From a checkpoint of a small transformer trained on Wikipedia.
Size: 13 layers, 3 heads of 64, 26.3M parameters.
Architecture: LayerNorm before each block, learned positions, no biases in attention or MLP, untied embeddings, gated attention, capped logits.
Training: a variant of Adam for these matrices, 778M tokens, 2968 steps.
Each number is 50 + 12 x the weight over its row's rms, rounded and kept within 0 to 99. Layers, rows and columns count from 0. The size before them is the row's rms in percent of the matrix's.

# layer 8 MLP up, 1024x256, rms 0.0447, rows 938-951, columns 0-255
097:61 62 49 29 39 59 56 57 61 47 35 42 52 28 35 39 42 40 31 58 71 52 75 43 18 37 57 48 61 50 53 44 52 36 47 45 55 60 62 42 49 45 60 55 73 59 67 49 52 44 57 62 45 51 43 66 55 39 73 44 42 56 64 67 48 23 50 60 47 64 49 70 40 22 45 64 49 41 32 58 50 44 53 64 52 66 45 74 35 47 58 66 66 45 33 53 55 31 45 33 67 42 59 44 47 41 47 73 59 49 42 50 56 49 42 57 43 68 42 64 34 65 39 49 46 44 83 60 32 67 45 47 70 59 21 39 53 32 54 53 43 65 62 51 63 55 54 47 62 45 29 38 40 52 52 47 59 60 65 35 40 67 43 49 53 55 68 41 38 27 36 35 56 53 51 36 60 67 41 42 63 37 59 56 33 42 35 51 43 46 43 76 51 38 51 51 45 78 48 60 35 51 57 59 42 42 43 62 37 73 43 50 55 56 83 60 63 40 36 55 59 49 77 52 67 51 60 49 42 62 43 66 31 54 50 38 47 46 65 43 44 54 53 49 34 58 55 59 60 44 49 47 45 13 42 31
100:53 61 43 45 35 49 54 48 62 45 72 63 59 40 25 55 35 33 54 50 67 36 59 26 56 60 50 38 44 45 58 33 46 27 62 61 34 35 54 67 50 57 53 59 50 35 48 74 68 43 48 71 38 41 47 57 56 50 60 47 66 49 46 26 31 40 63 51 34 69 53 55 30 41 46 73 25 47 52 43 57 56 61 51 38 55 48 69 63 49 49 54 63 62 58 54 54 22 43 64 47 67 53 34 48 57 59 31 44 36 32 43 52 52 47 61 59 68 68 44 55 36 41 63 57 68 41 41 60 54 59 37 71 59 63 64 38 58 47 57 59 43 72 17 54 54 44 44 29 56 57 68 44 64 53 39 65 60 32 30 54 41 52 60 76 25 40 36 43 47 52 46 50 70 37 49 53 72 38 41 56 72 38 47 36 45 40 60 42 26 48 11 61 52 42 54 44 42 60 44 46 40 44 73 62 28 47 48 36 74 40 52 50 54 58 44 34 53 60 66 47 58 45 57 68 62 33 48 53 35 51 29 59 66 57 52 43 44 38 57 39 38 67 32 49 55 52 46 54 56 48 50 57 42 38 56
106:54 56 63 59 40 33 46 50 41 48 81 59 25 34 67 52 31 39 30 62 46 50 59 44 41 40 43 43 46 60 40 31 34 67 60 31 46 55 52 54 42 58 39 68 47 36 44 46 41 52 65 52 64 30 39 47 45 44 39 55 58 62 63 57 40 50 34 14 37 60 57 31 54 26 41 54 54 48 51 27 48 74 72 56 56 42 37 53 69 51 78 53 49 70 43 44 57 38 53 40 52 67 53 33 65 59 30 39 62 54 45 55 57 45 52 35 53 59 50 45 61 58 52 32 47 40 42 48 49 82 52 61 57 51 40 65 53 62 52 52 53 50 69 41 48 41 66 41 49 63 62 36 50 45 57 56 62 35 58 35 59 67 66 66 61 49 55 41 59 56 40 53 61 66 32 59 52 67 31 41 78 42 60 50 62 47 62 57 54 53 36 35 59 54 51 30 48 56 43 43 70 36 45 52 28 66 31 43 31 52 46 57 52 86 54 57 45 38 60 68 48 32 57 42 52 77 65 38 51 48 48 50 48 50 54 38 44 40 52 80 53 47 47 37 41 60 51 53 49 38 82 72 47 34 68 42
086:53 60 37 86 43 28 64 54 40 65 32 32 62 38 47 43 58 54 58 69 64 56 53 56 53 46 64 63 35 34 51 62 51 32 48 62 44 51 41 66 43 60 44 60 65 42 63 53 68 61 58 47 61 46 29 53 50 56 62 60 53 38 64 54 50 28 55 44 65 57 40 51 33 45 44 51 68 39 31 55 60 51 70 50 34 52 55 44 54 45 47 17 55 64 47 58 50 36 48 73 62 55 44 60 66 60 50 41 33 48 41 44 45 34 51 33 47 39 43 41 35 44 40 66 45 49 55 62 31 39 55 35 49 27 56 64 43 48 51 64 50 51 58 60 70 78 46 65 36 51 56 54 47 33 65 38 60 52 47 58 56 35 66 38 30 48 59 48 44 46 57 35 59 63 29 48 78 77 55 61 57 30 18 49 57 43 29 52 28 55 67 45 59 47 77 76 50 61 40 52 48 47 46 25 65 66 60 46 61 40 45 55 51 46 59 54 44 32 65 44 51 47 53 23 75 42 57 60 43 41 33 29 32 54 53 44 36 57 28 67 41 38 47 62 47 48 54 63 48 46 57 42 59 69 44 56
093:57 84 65 51 56 55 62 44 64 24 63 46 67 48 49 59 55 49 45 49 42 37 37 38 46 48 36 49 41 23 42 27 60 34 64 46 55 53 34 44 58 42 57 46 65 51 34 55 54 46 61 36 55 51 50 37 43 47 55 56 31 48 60 73 41 41 47 51 61 42 69 29 45 47 41 42 33 50 47 50 64 52 29 49 54 59 74 48 43 38 60 50 49 50 64 56 44 60 40 64 37 50 35 55 27 50 49 52 39 68 43 62 48 49 40 44 46 32 53 52 38 64 66 55 52 28 51 33 38 39 23 24 54 30 28 37 64 54 46 59 55 57 77 49 55 57 41 35 34 52 52 52 44 62 63 37 62 61 54 61 39 71 47 30 56 57 51 28 49 51 58 44 64 29 43 60 48 65 39 50 36 61 51 42 47 60 27 55 55 58 53 63 67 64 47 20 33 26 45 56 23 44 56 54 47 48 43 17 47 41 30 73 66 53 50 45 48 40 57 44 65 48 65 32 62 49 54 70 58 50 35 81 39 61 63 41 63 59 46 48 35 30 44 32 48 50 37 64 38 57 56 49 70 45 58 61
095:58 66 58 35 60 50 30 44 49 61 63 52 60 31 62 31 51 14 53 48 79 36 41 33 52 46 58 47 49 50 57 15 30 48 52 48 52 35 53 48 43 60 34 34 48 55 59 51 67 48 73 50 55 45 43 64 61 71 53 39 47 45 41 37 37 40 52 73 47 51 72 47 45 49 55 66 42 35 51 57 62 39 69 45 55 66 61 50 38 34 44 31 50 60 56 53 52 83 62 61 45 36 47 50 46 45 39 63 60 22 55 59 57 62 49 25 49 54 64 47 46 54 59 59 44 58 49 34 45 38 31 49 53 70 51 66 56 53 43 54 42 60 39 42 44 33 54 69 53 32 36 52 41 41 66 52 37 89 53 60 72 44 43 39 35 60 45 58 41 57 59 47 69 64 50 42 39 45 50 54 64 71 45 48 68 53 58 63 43 50 53 45 53 42 44 76 58 59 61 44 44 25 45 71 56 54 54 52 29 68 38 40 54 61 60 57 34 50 34 47 51 38 48 54 37 37 25 61 58 29 57 52 36 58 47 34 46 47 50 59 57 37 51 31 24 68 66 49 40 32 33 43 62 52 71 62
102:49 66 71 33 51 16 45 56 51 73 47 44 14 39 49 29 48 42 47 43 69 42 53 44 60 27 49 52 51 32 40 13 73 38 55 42 40 60 62 57 51 48 38 67 52 47 41 52 49 49 42 46 52 64 38 49 50 51 51 46 54 67 59 46 67 33 43 51 71 46 38 27 42 33 51 69 52 51 66 45 40 56 52 33 64 60 36 32 56 29 60 62 46 59 48 46 49 44 33 51 39 50 48 39 56 51 52 36 47 41 46 48 32 39 51 49 49 69 55 40 44 45 39 61 51 57 47 39 42 47 49 41 80 40 63 59 54 67 59 39 78 58 44 49 44 76 55 38 50 35 50 55 73 72 52 52 51 55 43 43 37 62 54 64 32 63 72 45 31 46 39 22 64 33 54 78 63 71 42 54 52 43 48 64 30 56 43 46 51 30 41 53 52 61 55 48 24 45 53 38 47 51 42 60 54 39 31 51 28 41 41 55 45 56 55 58 24 61 42 40 58 48 50 61 43 76 26 58 62 47 51 57 61 55 50 36 61 48 31 49 47 63 59 20 34 58 46 56 49 71 42 44 65 59 46 44
095:47 71 42 80 31 56 48 42 44 43 39 67 45 19 39 39 56 63 54 46 45 56 58 51 53 54 50 57 25 55 27 37 64 57 58 43 45 39 53 44 47 53 31 49 65 47 60 63 46 52 31 64 36 56 51 61 51 22 58 42 44 50 43 39 41 39 85 50 47 56 53 42 70 21 77 57 32 52 86 64 61 25 59 36 43 62 52 34 46 61 58 64 45 55 16 57 59 46 37 29 44 53 63 33 59 67 62 59 50 54 67 66 56 37 57 60 49 29 61 58 52 60 35 45 38 56 57 30 30 57 44 59 50 42 46 49 47 51 39 67 63 48 31 39 60 42 55 52 43 58 33 62 46 71 32 46 71 36 45 51 51 71 57 67 48 68 46 43 44 48 49 50 66 44 58 25 64 60 58 26 53 45 50 35 55 49 68 71 46 50 61 50 51 59 53 54 42 51 53 51 61 42 47 43 46 50 62 54 63 54 72 40 49 44 47 56 63 30 51 39 38 33 62 53 65 51 33 42 38 32 39 49 68 66 49 49 66 37 45 68 52 61 44 50 51 55 43 47 45 31 45 76 44 55 63 43
105:47 61 58 44 71 74 46 58 62 38 58 42 64 54 48 49 46 57 30 74 45 38 32 33 49 38 47 56 44 66 45 60 59 40 54 48 55 65 62 57 36 47 52 57 40 42 52 43 85 53 51 33 56 42 69 34 66 58 52 59 40 63 58 67 48 42 42 57 42 82 46 63 36 38 68 45 45 61 55 55 68 36 52 53 52 55 47 38 77 68 37 80 52 38 48 47 44 47 29 51 35 57 37 48 42 55 43 34 59 66 37 68 40 60 40 81 33 43 44 44 67 51 36 29 49 54 69 43 51 50 46 41 46 56 51 54 78 33 56 67 55 51 47 68 52 52 69 43 50 40 43 54 56 73 46 61 71 55 60 29 53 31 57 62 34 34 50 30 55 62 43 65 54 56 47 40 59 53 63 56 36 46 64 64 71 64 65 65 67 51 34 58 47 49 29 49 61 34 54 41 48 41 42 41 63 39 58 53 65 43 40 56 50 72 40 56 44 38 40 25 44 41 59 49 43 70 38 42 55 52 56 55 50 68 38 36 71 43 62 53 30 18 59 60 40 41 41 48 40 53 42 57 52 35 33 29
091:66 41 62 61 56 54 46 36 51 44 43 36 77 38 45 49 61 40 43 43 54 59 53 33 49 45 36 43 39 51 38 77 39 65 42 60 55 63 71 54 36 52 52 65 46 57 43 43 48 20 62 57 62 23 46 54 72 48 32 63 45 49 47 32 49 48 40 49 31 42 56 63 34 70 61 49 66 52 25 51 50 39 52 54 61 56 51 40 89 27 46 58 57 52 56 53 54 46 28 63 35 44 55 45 43 65 60 57 57 48 44 52 53 50 53 43 39 31 33 67 54 43 50 73 60 28 44 18 63 53 65 37 47 59 44 55 25 73 39 57 46 61 63 51 45 39 52 54 50 42 39 64 55 85 81 54 47 43 43 45 65 40 30 48 65 62 52 69 35 48 48 37 33 41 41 38 62 45 50 49 55 27 43 55 37 55 43 60 55 43 42 33 63 39 41 64 37 60 65 45 51 60 42 51 55 51 76 55 55 53 55 41 35 63 33 53 44 52 28 50 32 48 44 31 38 36 62 48 42 51 60 36 41 46 53 55 47 27 66 46 37 31 37 60 47 66 74 41 45 71 44 59 37 59 51 47
093:37 41 58 38 45 44 34 61 37 71 53 48 22 39 74 34 33 56 48 50 53 52 42 36 38 46 81 64 34 64 45 48 46 44 47 67 39 62 60 57 44 58 49 48 39 42 62 51 45 46 67 75 44 21 37 61 54 25 40 50 34 70 41 51 65 61 53 45 52 50 43 37 32 48 72 48 45 60 55 56 52 37 35 40 42 46 76 57 44 64 45 52 59 44 51 51 57 42 43 56 31 71 45 66 60 70 50 49 33 54 44 37 50 44 55 58 43 59 45 60 53 37 67 44 62 59 36 44 33 51 61 56 45 54 37 51 35 59 37 31 60 63 34 53 39 67 56 42 51 56 57 53 41 50 57 40 76 38 41 37 44 52 47 58 63 32 36 38 22 47 38 78 75 43 63 76 37 53 61 53 46 61 27 47 24 52 42 52 42 38 56 48 58 34 45 63 73 69 45 53 58 47 20 26 48 60 45 36 68 66 50 56 41 50 55 62 38 44 56 41 45 49 64 52 57 71 54 56 65 64 67 48 37 44 43 34 58 56 40 64 23 43 57 41 65 30 69 54 63 38 47 41 41 37 40 51
090:60 70 67 48 61 63 71 36 32 17 61 56 53 51 49 55 53 72 36 36 60 39 37 64 36 57 28 64 40 52 37 30 49 59 57 57 59 69 48 45 79 39 42 57 76 57 36 56 55 60 26 47 54 44 54 52 55 39 39 47 37 59 35 60 72 39 58 40 58 53 42 47 38 38 58 50 40 47 44 62 53 41 44 57 34 46 72 39 44 38 40 47 54 53 60 58 44 65 31 40 41 48 37 32 33 57 74 81 56 62 48 55 30 31 37 54 39 64 65 39 38 63 65 71 55 51 40 25 54 64 40 34 63 48 46 51 51 42 62 61 47 69 42 26 42 73 42 49 53 57 46 37 47 49 47 42 42 61 51 53 40 44 38 49 56 51 32 48 62 70 35 36 72 65 41 57 67 68 35 40 52 70 55 47 60 67 53 39 32 35 73 40 51 63 70 36 35 54 45 39 67 50 56 59 41 42 45 49 68 75 53 52 58 58 55 54 31 54 56 52 53 43 61 55 41 54 55 70 38 45 59 64 46 66 31 35 54 42 44 44 44 60 51 54 44 69 53 64 60 46 53 74 62 57 32 59
099:38 50 22 55 59 39 66 52 41 55 42 47 39 49 55 38 41 36 34 43 55 60 60 50 56 57 29 56 44 64 46 53 58 41 42 71 49 61 57 57 53 41 54 59 57 52 60 35 64 50 50 59 51 61 54 53 52 46 64 46 35 78 57 37 47 48 50 59 46 43 36 59 32 41 54 42 38 57 42 56 31 54 36 58 24 58 44 42 57 66 47 53 52 61 59 41 75 56 58 47 66 51 37 35 25 83 42 50 56 57 73 65 63 73 45 42 35 42 42 45 37 48 23 55 72 49 40 53 45 65 52 41 56 35 54 59 54 58 56 46 58 45 37 40 46 36 70 63 25 42 40 57 53 55 25 57 39 69 36 61 47 36 54 40 49 73 48 57 42 55 51 50 70 65 44 72 37 47 49 35 50 69 72 39 66 41 28 53 30 30 51 30 67 50 71 53 44 48 61 39 45 47 37 61 66 66 44 32 65 50 67 73 56 56 50 52 43 54 34 77 41 72 59 46 41 41 51 48 38 77 53 38 55 58 66 48 64 50 40 54 56 72 62 36 63 77 49 59 55 61 42 35 47 59 20 35
105:40 53 60 53 37 41 36 44 52 55 65 51 54 40 50 31 59 45 37 45 59 56 39 49 38 55 67 50 47 48 58 50 42 63 46 39 33 23 30 50 51 53 40 33 49 40 83 33 86 51 71 29 30 66 30 43 63 34 44 36 29 56 41 55 52 41 65 45 34 48 51 64 37 60 55 65 56 79 66 66 66 47 24 52 34 55 43 73 64 83 37 49 63 63 39 45 36 42 26 60 47 52 63 40 50 63 59 51 50 49 51 67 52 52 52 58 39 49 45 51 61 42 65 63 50 52 64 45 53 41 47 47 60 41 52 47 44 55 50 34 48 76 38 41 35 58 64 43 31 59 51 51 63 40 56 50 31 34 63 36 38 57 37 66 55 44 67 68 52 69 48 46 56 58 38 65 50 62 45 37 45 67 54 38 51 38 45 77 42 37 38 37 37 31 46 59 39 69 57 58 52 65 60 64 55 30 24 49 67 38 73 47 59 43 68 51 49 34 52 24 42 56 48 55 46 67 43 48 48 57 51 68 38 45 61 43 46 52 45 49 39 64 64 45 59 32 58 51 59 47 67 50 47 75 35 51
# layer 8 MLP down (transposed), 1024x256, rms 0.0361, rows 938-950, columns 0-255
091:55 49 36 71 46 56 34 53 51 57 42 58 68 46 68 37 47 48 50 55 66 81 54 44 62 39 48 51 75 29 49 35 41 38 40 65 41 49 29 48 58 44 41 42 44 48 49 66 60 48 63 70 37 39 69 40 64 46 37 48 62 33 56 54 37 56 42 40 50 49 39 43 57 30 42 27 55 62 67 55 53 42 67 30 47 99 51 42 48 57 53 32 42 52 47 57 37 50 57 36 41 30 41 64 61 52 46 46 52 54 58 51 46 51 51 55 59 40 50 43 35 30 30 48 76 43 50 40 47 36 58 38 63 48 63 67 70 34 42 51 55 29 50 68 46 33 36 18 59 59 53 78 50 49 62 58 46 53 54 69 58 50 52 32 58 30 67 74 63 39 47 56 44 42 49 51 66 33 49 53 50 61 60 53 40 57 49 41 41 55 64 47 62 58 45 50 39 56 64 60 61 30 47 43 54 51 34 36 49 51 31 49 30 43 40 54 45 45 52 29 42 62 30 62 48 58 43 38 49 35 71 51 53 53 57 56 60 57 08 56 63 49 50 54 64 80 50 43 51 69 43 46 80 51 43 43
095:48 21 54 50 41 31 37 48 49 59 52 22 50 17 36 52 40 65 64 45 42 43 44 54 37 59 71 41 78 62 55 57 59 48 47 45 33 37 61 51 60 50 74 53 50 62 55 54 67 29 60 66 67 38 49 61 45 44 32 58 59 42 54 44 55 59 61 50 47 43 33 55 40 27 42 58 56 60 49 48 33 66 50 61 49 69 57 55 46 19 58 46 32 55 30 41 62 51 65 37 59 76 65 62 59 68 66 50 37 47 49 59 39 56 50 50 37 68 64 44 35 59 47 47 35 71 37 34 55 53 32 36 62 36 57 68 20 63 40 37 61 34 62 32 43 41 32 46 57 72 66 51 56 62 49 60 51 60 41 41 47 50 29 58 77 45 51 34 32 57 68 34 37 53 47 56 45 59 64 39 61 53 63 65 32 56 63 32 62 40 45 42 73 49 69 38 50 46 73 48 46 53 40 45 54 31 43 41 68 43 33 54 49 53 36 53 23 59 61 53 46 42 68 44 37 50 48 49 40 53 55 49 40 48 66 47 47 54 66 41 47 67 46 53 51 61 60 42 70 44 31 41 62 45 51 64
095:56 51 48 25 60 56 56 42 46 39 56 18 85 68 47 55 62 53 56 68 37 56 53 44 53 60 34 59 39 50 50 48 62 38 61 63 43 48 56 52 67 55 23 62 52 51 39 74 56 50 45 24 49 58 63 58 50 70 50 50 53 62 52 43 60 57 49 40 54 55 60 38 28 44 51 54 57 53 53 52 58 46 39 34 67 14 46 59 50 55 61 59 62 54 33 50 35 53 54 70 59 34 69 50 45 51 36 58 25 49 56 53 51 46 54 71 54 39 45 66 41 77 61 47 42 42 44 43 56 58 50 75 43 56 70 46 71 35 57 23 47 52 59 73 43 53 65 33 54 55 43 55 46 46 54 60 62 60 52 45 36 35 72 27 36 52 51 35 54 11 64 38 28 40 43 49 34 52 43 38 56 47 57 62 35 56 70 36 37 81 58 70 52 40 43 50 48 24 38 62 29 60 46 39 30 43 52 59 55 52 32 48 43 25 43 43 37 52 51 38 59 56 54 65 34 47 32 53 56 58 65 31 63 44 59 66 47 38 52 51 55 37 63 48 63 54 40 51 69 60 57 57 46 51 42 56
084:35 65 50 36 44 49 46 45 30 38 70 67 51 43 46 48 48 44 32 42 49 45 59 61 59 49 69 35 66 65 71 41 67 54 47 46 30 32 45 44 56 32 79 38 57 64 40 56 59 68 56 41 33 51 56 45 68 43 37 55 64 69 39 22 74 53 56 63 36 41 63 61 45 62 42 53 57 74 52 50 46 39 58 62 46 50 48 64 58 07 49 60 48 42 51 54 28 34 51 44 60 66 37 43 34 53 67 66 55 59 48 63 63 41 51 58 36 55 49 65 60 76 52 36 52 30 35 40 58 57 44 87 44 48 43 41 40 47 42 63 46 89 66 29 37 64 32 62 50 44 57 48 47 32 55 43 56 45 49 48 35 53 53 62 43 56 38 46 51 28 39 79 54 52 56 45 39 58 55 39 44 69 48 38 64 66 51 49 60 36 54 35 54 47 64 36 41 49 51 39 65 46 47 64 43 44 56 41 43 66 76 49 63 57 40 56 48 51 39 61 47 51 54 63 27 47 56 45 49 42 33 28 58 58 46 43 58 57 34 36 52 42 46 40 45 60 47 56 62 59 58 40 32 30 67 36
103:61 62 52 45 46 81 36 50 47 30 70 60 60 18 65 65 48 87 57 47 42 37 35 58 49 73 52 53 62 52 43 48 29 44 52 43 19 51 52 60 51 38 59 46 47 53 60 75 28 63 47 51 66 42 33 49 50 39 45 42 54 42 60 36 40 54 51 57 38 56 19 59 67 37 42 50 51 61 69 46 46 58 62 48 48 39 28 51 38 42 23 53 43 63 65 50 60 50 44 45 35 54 60 49 74 71 43 29 62 63 45 53 53 39 46 59 44 60 50 40 37 46 57 54 39 51 36 58 67 52 41 57 54 52 54 57 59 20 56 41 68 38 36 59 57 72 52 33 49 54 77 83 50 57 67 64 48 33 61 51 81 50 57 70 61 55 49 55 44 43 49 66 53 38 29 49 43 50 41 42 54 50 41 25 62 51 59 48 41 33 53 52 51 44 51 46 58 57 63 57 50 46 43 40 43 45 56 80 42 44 27 40 45 51 52 47 54 41 31 55 53 38 50 35 39 64 51 24 42 36 67 48 40 58 41 39 47 50 44 58 68 63 67 47 27 61 48 54 44 30 66 54 41 55 52 52
102:62 43 58 34 42 47 41 47 27 44 62 59 48 93 22 65 51 50 42 47 40 50 37 51 49 68 40 62 90 42 44 76 44 59 53 38 52 66 61 61 48 41 78 41 52 38 53 46 45 42 46 64 34 73 41 61 41 44 46 53 29 53 45 71 57 37 50 52 32 50 30 58 43 31 57 50 49 64 47 54 41 29 60 54 49 46 56 49 67 52 50 84 47 65 43 56 55 31 51 50 28 48 50 46 32 51 36 44 58 67 54 45 64 43 32 60 72 43 51 41 54 49 49 57 45 70 52 35 67 32 49 60 41 71 43 39 68 56 34 62 60 39 59 32 38 59 39 39 43 57 48 49 61 62 39 54 55 42 60 31 50 31 71 23 70 44 42 33 35 47 48 51 42 50 73 54 52 34 56 52 69 47 46 58 43 57 52 46 55 64 49 50 65 57 42 49 67 46 52 62 46 54 40 33 52 27 42 37 53 61 48 74 30 58 27 46 52 62 48 48 51 73 44 46 41 51 42 45 44 58 68 46 53 58 42 68 76 64 57 58 47 52 67 36 54 46 28 36 69 57 51 60 59 50 60 56
098:57 51 64 47 53 44 41 61 39 30 53 48 51 37 46 62 59 35 42 41 46 48 58 66 31 25 76 50 65 43 33 76 47 59 48 53 47 45 45 54 50 61 51 53 25 68 56 63 42 37 65 57 86 65 40 33 55 57 39 60 63 70 42 53 41 42 64 61 55 40 27 56 55 63 43 33 62 59 48 30 55 37 45 58 56 38 34 52 62 44 48 45 31 54 49 55 46 71 56 51 50 47 59 38 54 31 64 45 52 55 71 66 68 53 57 54 56 63 44 53 53 55 31 45 49 47 45 41 70 27 47 31 43 40 41 41 25 50 56 55 50 38 52 49 61 45 47 42 56 42 44 37 40 18 39 62 74 61 44 34 33 79 33 46 41 33 49 84 25 58 43 39 55 52 42 41 46 38 49 52 54 52 42 46 25 64 51 52 71 50 27 58 67 49 39 44 27 47 58 57 33 46 57 54 38 40 70 58 51 60 48 54 56 51 36 61 68 61 26 67 54 50 34 47 54 68 80 68 33 52 51 37 56 34 47 52 74 62 57 42 49 57 50 56 57 46 49 61 51 33 31 50 57 36 53 42
101:49 53 53 56 42 74 30 44 68 52 38 44 55 59 80 62 49 35 54 44 52 73 56 40 54 45 64 25 59 51 52 58 24 36 31 56 46 56 53 37 62 40 60 62 53 38 42 50 47 31 50 56 45 49 65 60 45 47 39 68 59 41 55 48 65 59 40 54 81 40 69 47 56 53 33 45 58 28 35 52 62 57 34 73 35 61 58 49 40 57 62 52 41 44 55 51 42 44 64 35 37 37 60 63 44 52 36 47 48 66 44 53 53 51 60 50 73 54 39 46 51 53 38 58 31 49 29 61 65 23 45 33 53 69 43 40 46 49 54 25 57 51 45 46 33 31 26 51 58 41 49 49 56 54 53 35 26 56 51 71 40 29 41 18 37 58 63 75 64 45 76 34 52 48 50 70 27 64 44 52 50 39 64 51 39 49 58 32 51 46 44 36 69 69 68 35 36 68 59 50 38 64 66 65 46 45 37 65 28 56 38 44 57 53 69 47 46 60 42 37 43 61 63 64 63 39 66 33 49 48 60 59 53 25 36 59 49 57 39 62 64 54 33 44 47 46 60 72 50 41 49 50 63 48 45 54
098:22 30 51 48 41 41 60 58 66 31 69 51 32 34 52 55 38 62 46 66 44 32 56 49 40 61 50 30 69 64 68 55 68 27 55 53 65 61 60 57 34 36 37 36 76 56 50 45 53 42 61 55 39 62 40 42 49 61 88 39 23 80 60 57 44 50 51 72 38 54 55 36 44 38 40 53 47 34 58 55 48 51 34 44 64 72 33 43 57 42 62 41 62 59 48 34 48 57 58 53 55 68 49 65 50 57 45 58 45 49 52 41 45 42 56 46 54 59 61 64 30 60 55 35 56 62 29 31 48 32 35 48 50 50 60 44 64 51 62 43 25 56 49 31 57 47 50 62 53 71 51 34 50 63 51 66 62 53 45 48 38 42 62 35 54 61 48 45 33 58 28 64 50 44 61 53 58 19 41 66 37 48 57 58 77 49 37 57 39 54 75 44 48 50 55 63 51 49 64 40 69 46 76 49 52 43 24 45 51 20 32 41 42 50 57 65 55 55 60 51 66 52 62 53 52 53 30 73 47 40 33 68 49 58 33 52 54 49 44 59 70 59 56 52 41 50 48 62 42 50 54 44 40 64 30 49
087:57 51 43 35 43 40 61 48 48 57 30 67 27 63 56 34 30 54 56 44 39 50 50 52 69 59 53 37 48 61 51 55 72 38 54 51 40 42 53 48 60 47 51 25 46 45 58 60 32 58 38 38 34 60 36 28 43 48 64 52 46 38 53 67 38 39 68 62 55 37 44 47 51 39 46 60 49 64 74 46 64 69 55 58 30 47 65 59 37 65 49 30 62 40 32 38 41 52 58 49 60 67 49 51 46 26 55 51 51 54 42 54 63 52 66 66 59 70 57 42 43 57 51 29 47 55 36 99 52 31 35 74 55 33 54 48 75 35 49 45 65 44 53 55 44 61 44 35 40 45 44 32 44 17 44 31 46 58 58 40 31 48 56 55 37 56 42 26 56 40 46 54 66 60 34 45 40 35 41 48 36 68 57 37 64 51 48 40 47 56 63 48 40 68 51 42 45 37 41 33 63 47 76 49 40 51 38 65 53 60 48 45 69 52 66 49 60 34 63 61 75 39 62 58 47 62 46 63 69 44 42 56 54 50 37 50 66 75 45 65 61 69 69 59 53 49 33 59 55 35 57 55 47 56 42 48
100:43 60 65 50 46 53 73 60 55 32 36 59 49 64 52 50 67 46 37 63 55 46 49 39 39 52 39 27 70 44 39 65 59 49 42 38 55 51 58 52 41 31 56 49 62 66 40 61 44 27 44 47 60 46 64 53 51 69 40 35 37 77 63 67 60 39 49 56 42 63 37 38 37 26 49 36 58 61 47 44 68 79 62 28 31 29 56 44 43 23 52 53 31 49 43 58 64 53 42 72 45 60 52 57 53 39 70 58 30 33 51 63 62 52 44 62 54 65 51 59 61 72 32 55 57 72 79 68 51 54 44 60 43 46 55 59 54 58 45 65 48 67 57 36 47 30 59 63 35 52 41 59 58 63 36 55 52 56 65 44 71 44 68 61 52 67 44 24 56 49 50 52 40 64 48 38 68 40 44 57 52 42 57 30 42 54 37 49 54 66 55 55 71 55 51 46 54 24 41 40 46 43 56 07 49 36 31 46 53 50 34 59 43 33 33 37 66 37 62 49 55 54 59 30 34 47 46 53 62 35 56 46 58 62 48 60 52 37 43 47 56 36 12 56 49 52 48 42 51 69 53 51 51 57 56 47
102:73 49 58 64 62 53 67 56 34 33 65 43 67 75 57 85 76 63 61 49 18 57 37 49 23 50 32 70 64 48 37 44 48 53 44 44 35 35 39 53 48 39 48 59 51 47 54 57 47 61 40 55 62 44 44 49 45 55 63 52 41 37 62 55 41 51 68 34 36 71 50 36 53 20 49 57 47 53 55 60 49 52 56 55 64 48 80 68 46 38 37 85 26 32 33 60 65 38 65 49 70 53 44 46 60 59 74 41 45 45 45 45 43 42 52 48 61 60 47 43 36 46 53 40 42 62 50 14 53 36 47 41 40 66 44 71 47 57 25 55 52 64 45 53 51 66 64 33 47 40 60 55 62 58 62 41 42 41 56 77 66 38 51 41 52 45 42 49 59 60 38 40 53 33 49 53 44 49 48 46 28 51 48 46 57 56 44 49 41 55 60 51 65 44 46 44 60 68 44 43 40 61 17 50 48 28 42 60 37 48 34 44 48 41 39 46 46 53 66 26 31 61 47 53 66 37 44 50 60 43 52 39 47 47 21 51 67 46 69 45 52 44 61 44 38 48 46 48 70 57 45 52 40 43 74 67
098:56 61 45 71 59 60 07 29 56 37 41 53 40 64 53 54 66 57 59 51 29 52 54 71 53 47 69 69 76 37 48 57 37 40 42 44 63 49 44 56 63 36 47 50 50 42 57 53 49 58 60 37 47 26 45 55 48 52 49 34 52 38 56 61 56 42 52 62 41 44 45 48 59 39 35 40 25 42 50 58 48 45 29 44 59 61 45 57 48 31 37 37 62 35 48 59 57 41 53 72 42 66 36 50 41 34 57 38 49 37 48 58 46 37 69 57 59 75 41 55 51 66 52 54 40 51 61 46 55 43 45 31 46 62 51 38 46 49 25 74 59 61 67 68 59 69 61 11 79 52 37 45 56 60 47 32 53 54 70 43 49 45 57 64 65 58 68 62 43 60 52 28 40 34 65 21 46 58 66 64 47 36 37 47 51 44 78 31 55 51 42 57 23 37 53 44 44 40 42 51 46 71 52 76 60 44 36 41 47 49 48 48 39 43 45 60 60 53 46 44 43 41 57 56 48 54 45 62 33 40 31 45 54 32 61 54 66 67 53 49 57 41 26 46 39 62 38 60 59 52 64 73 65 47 70 60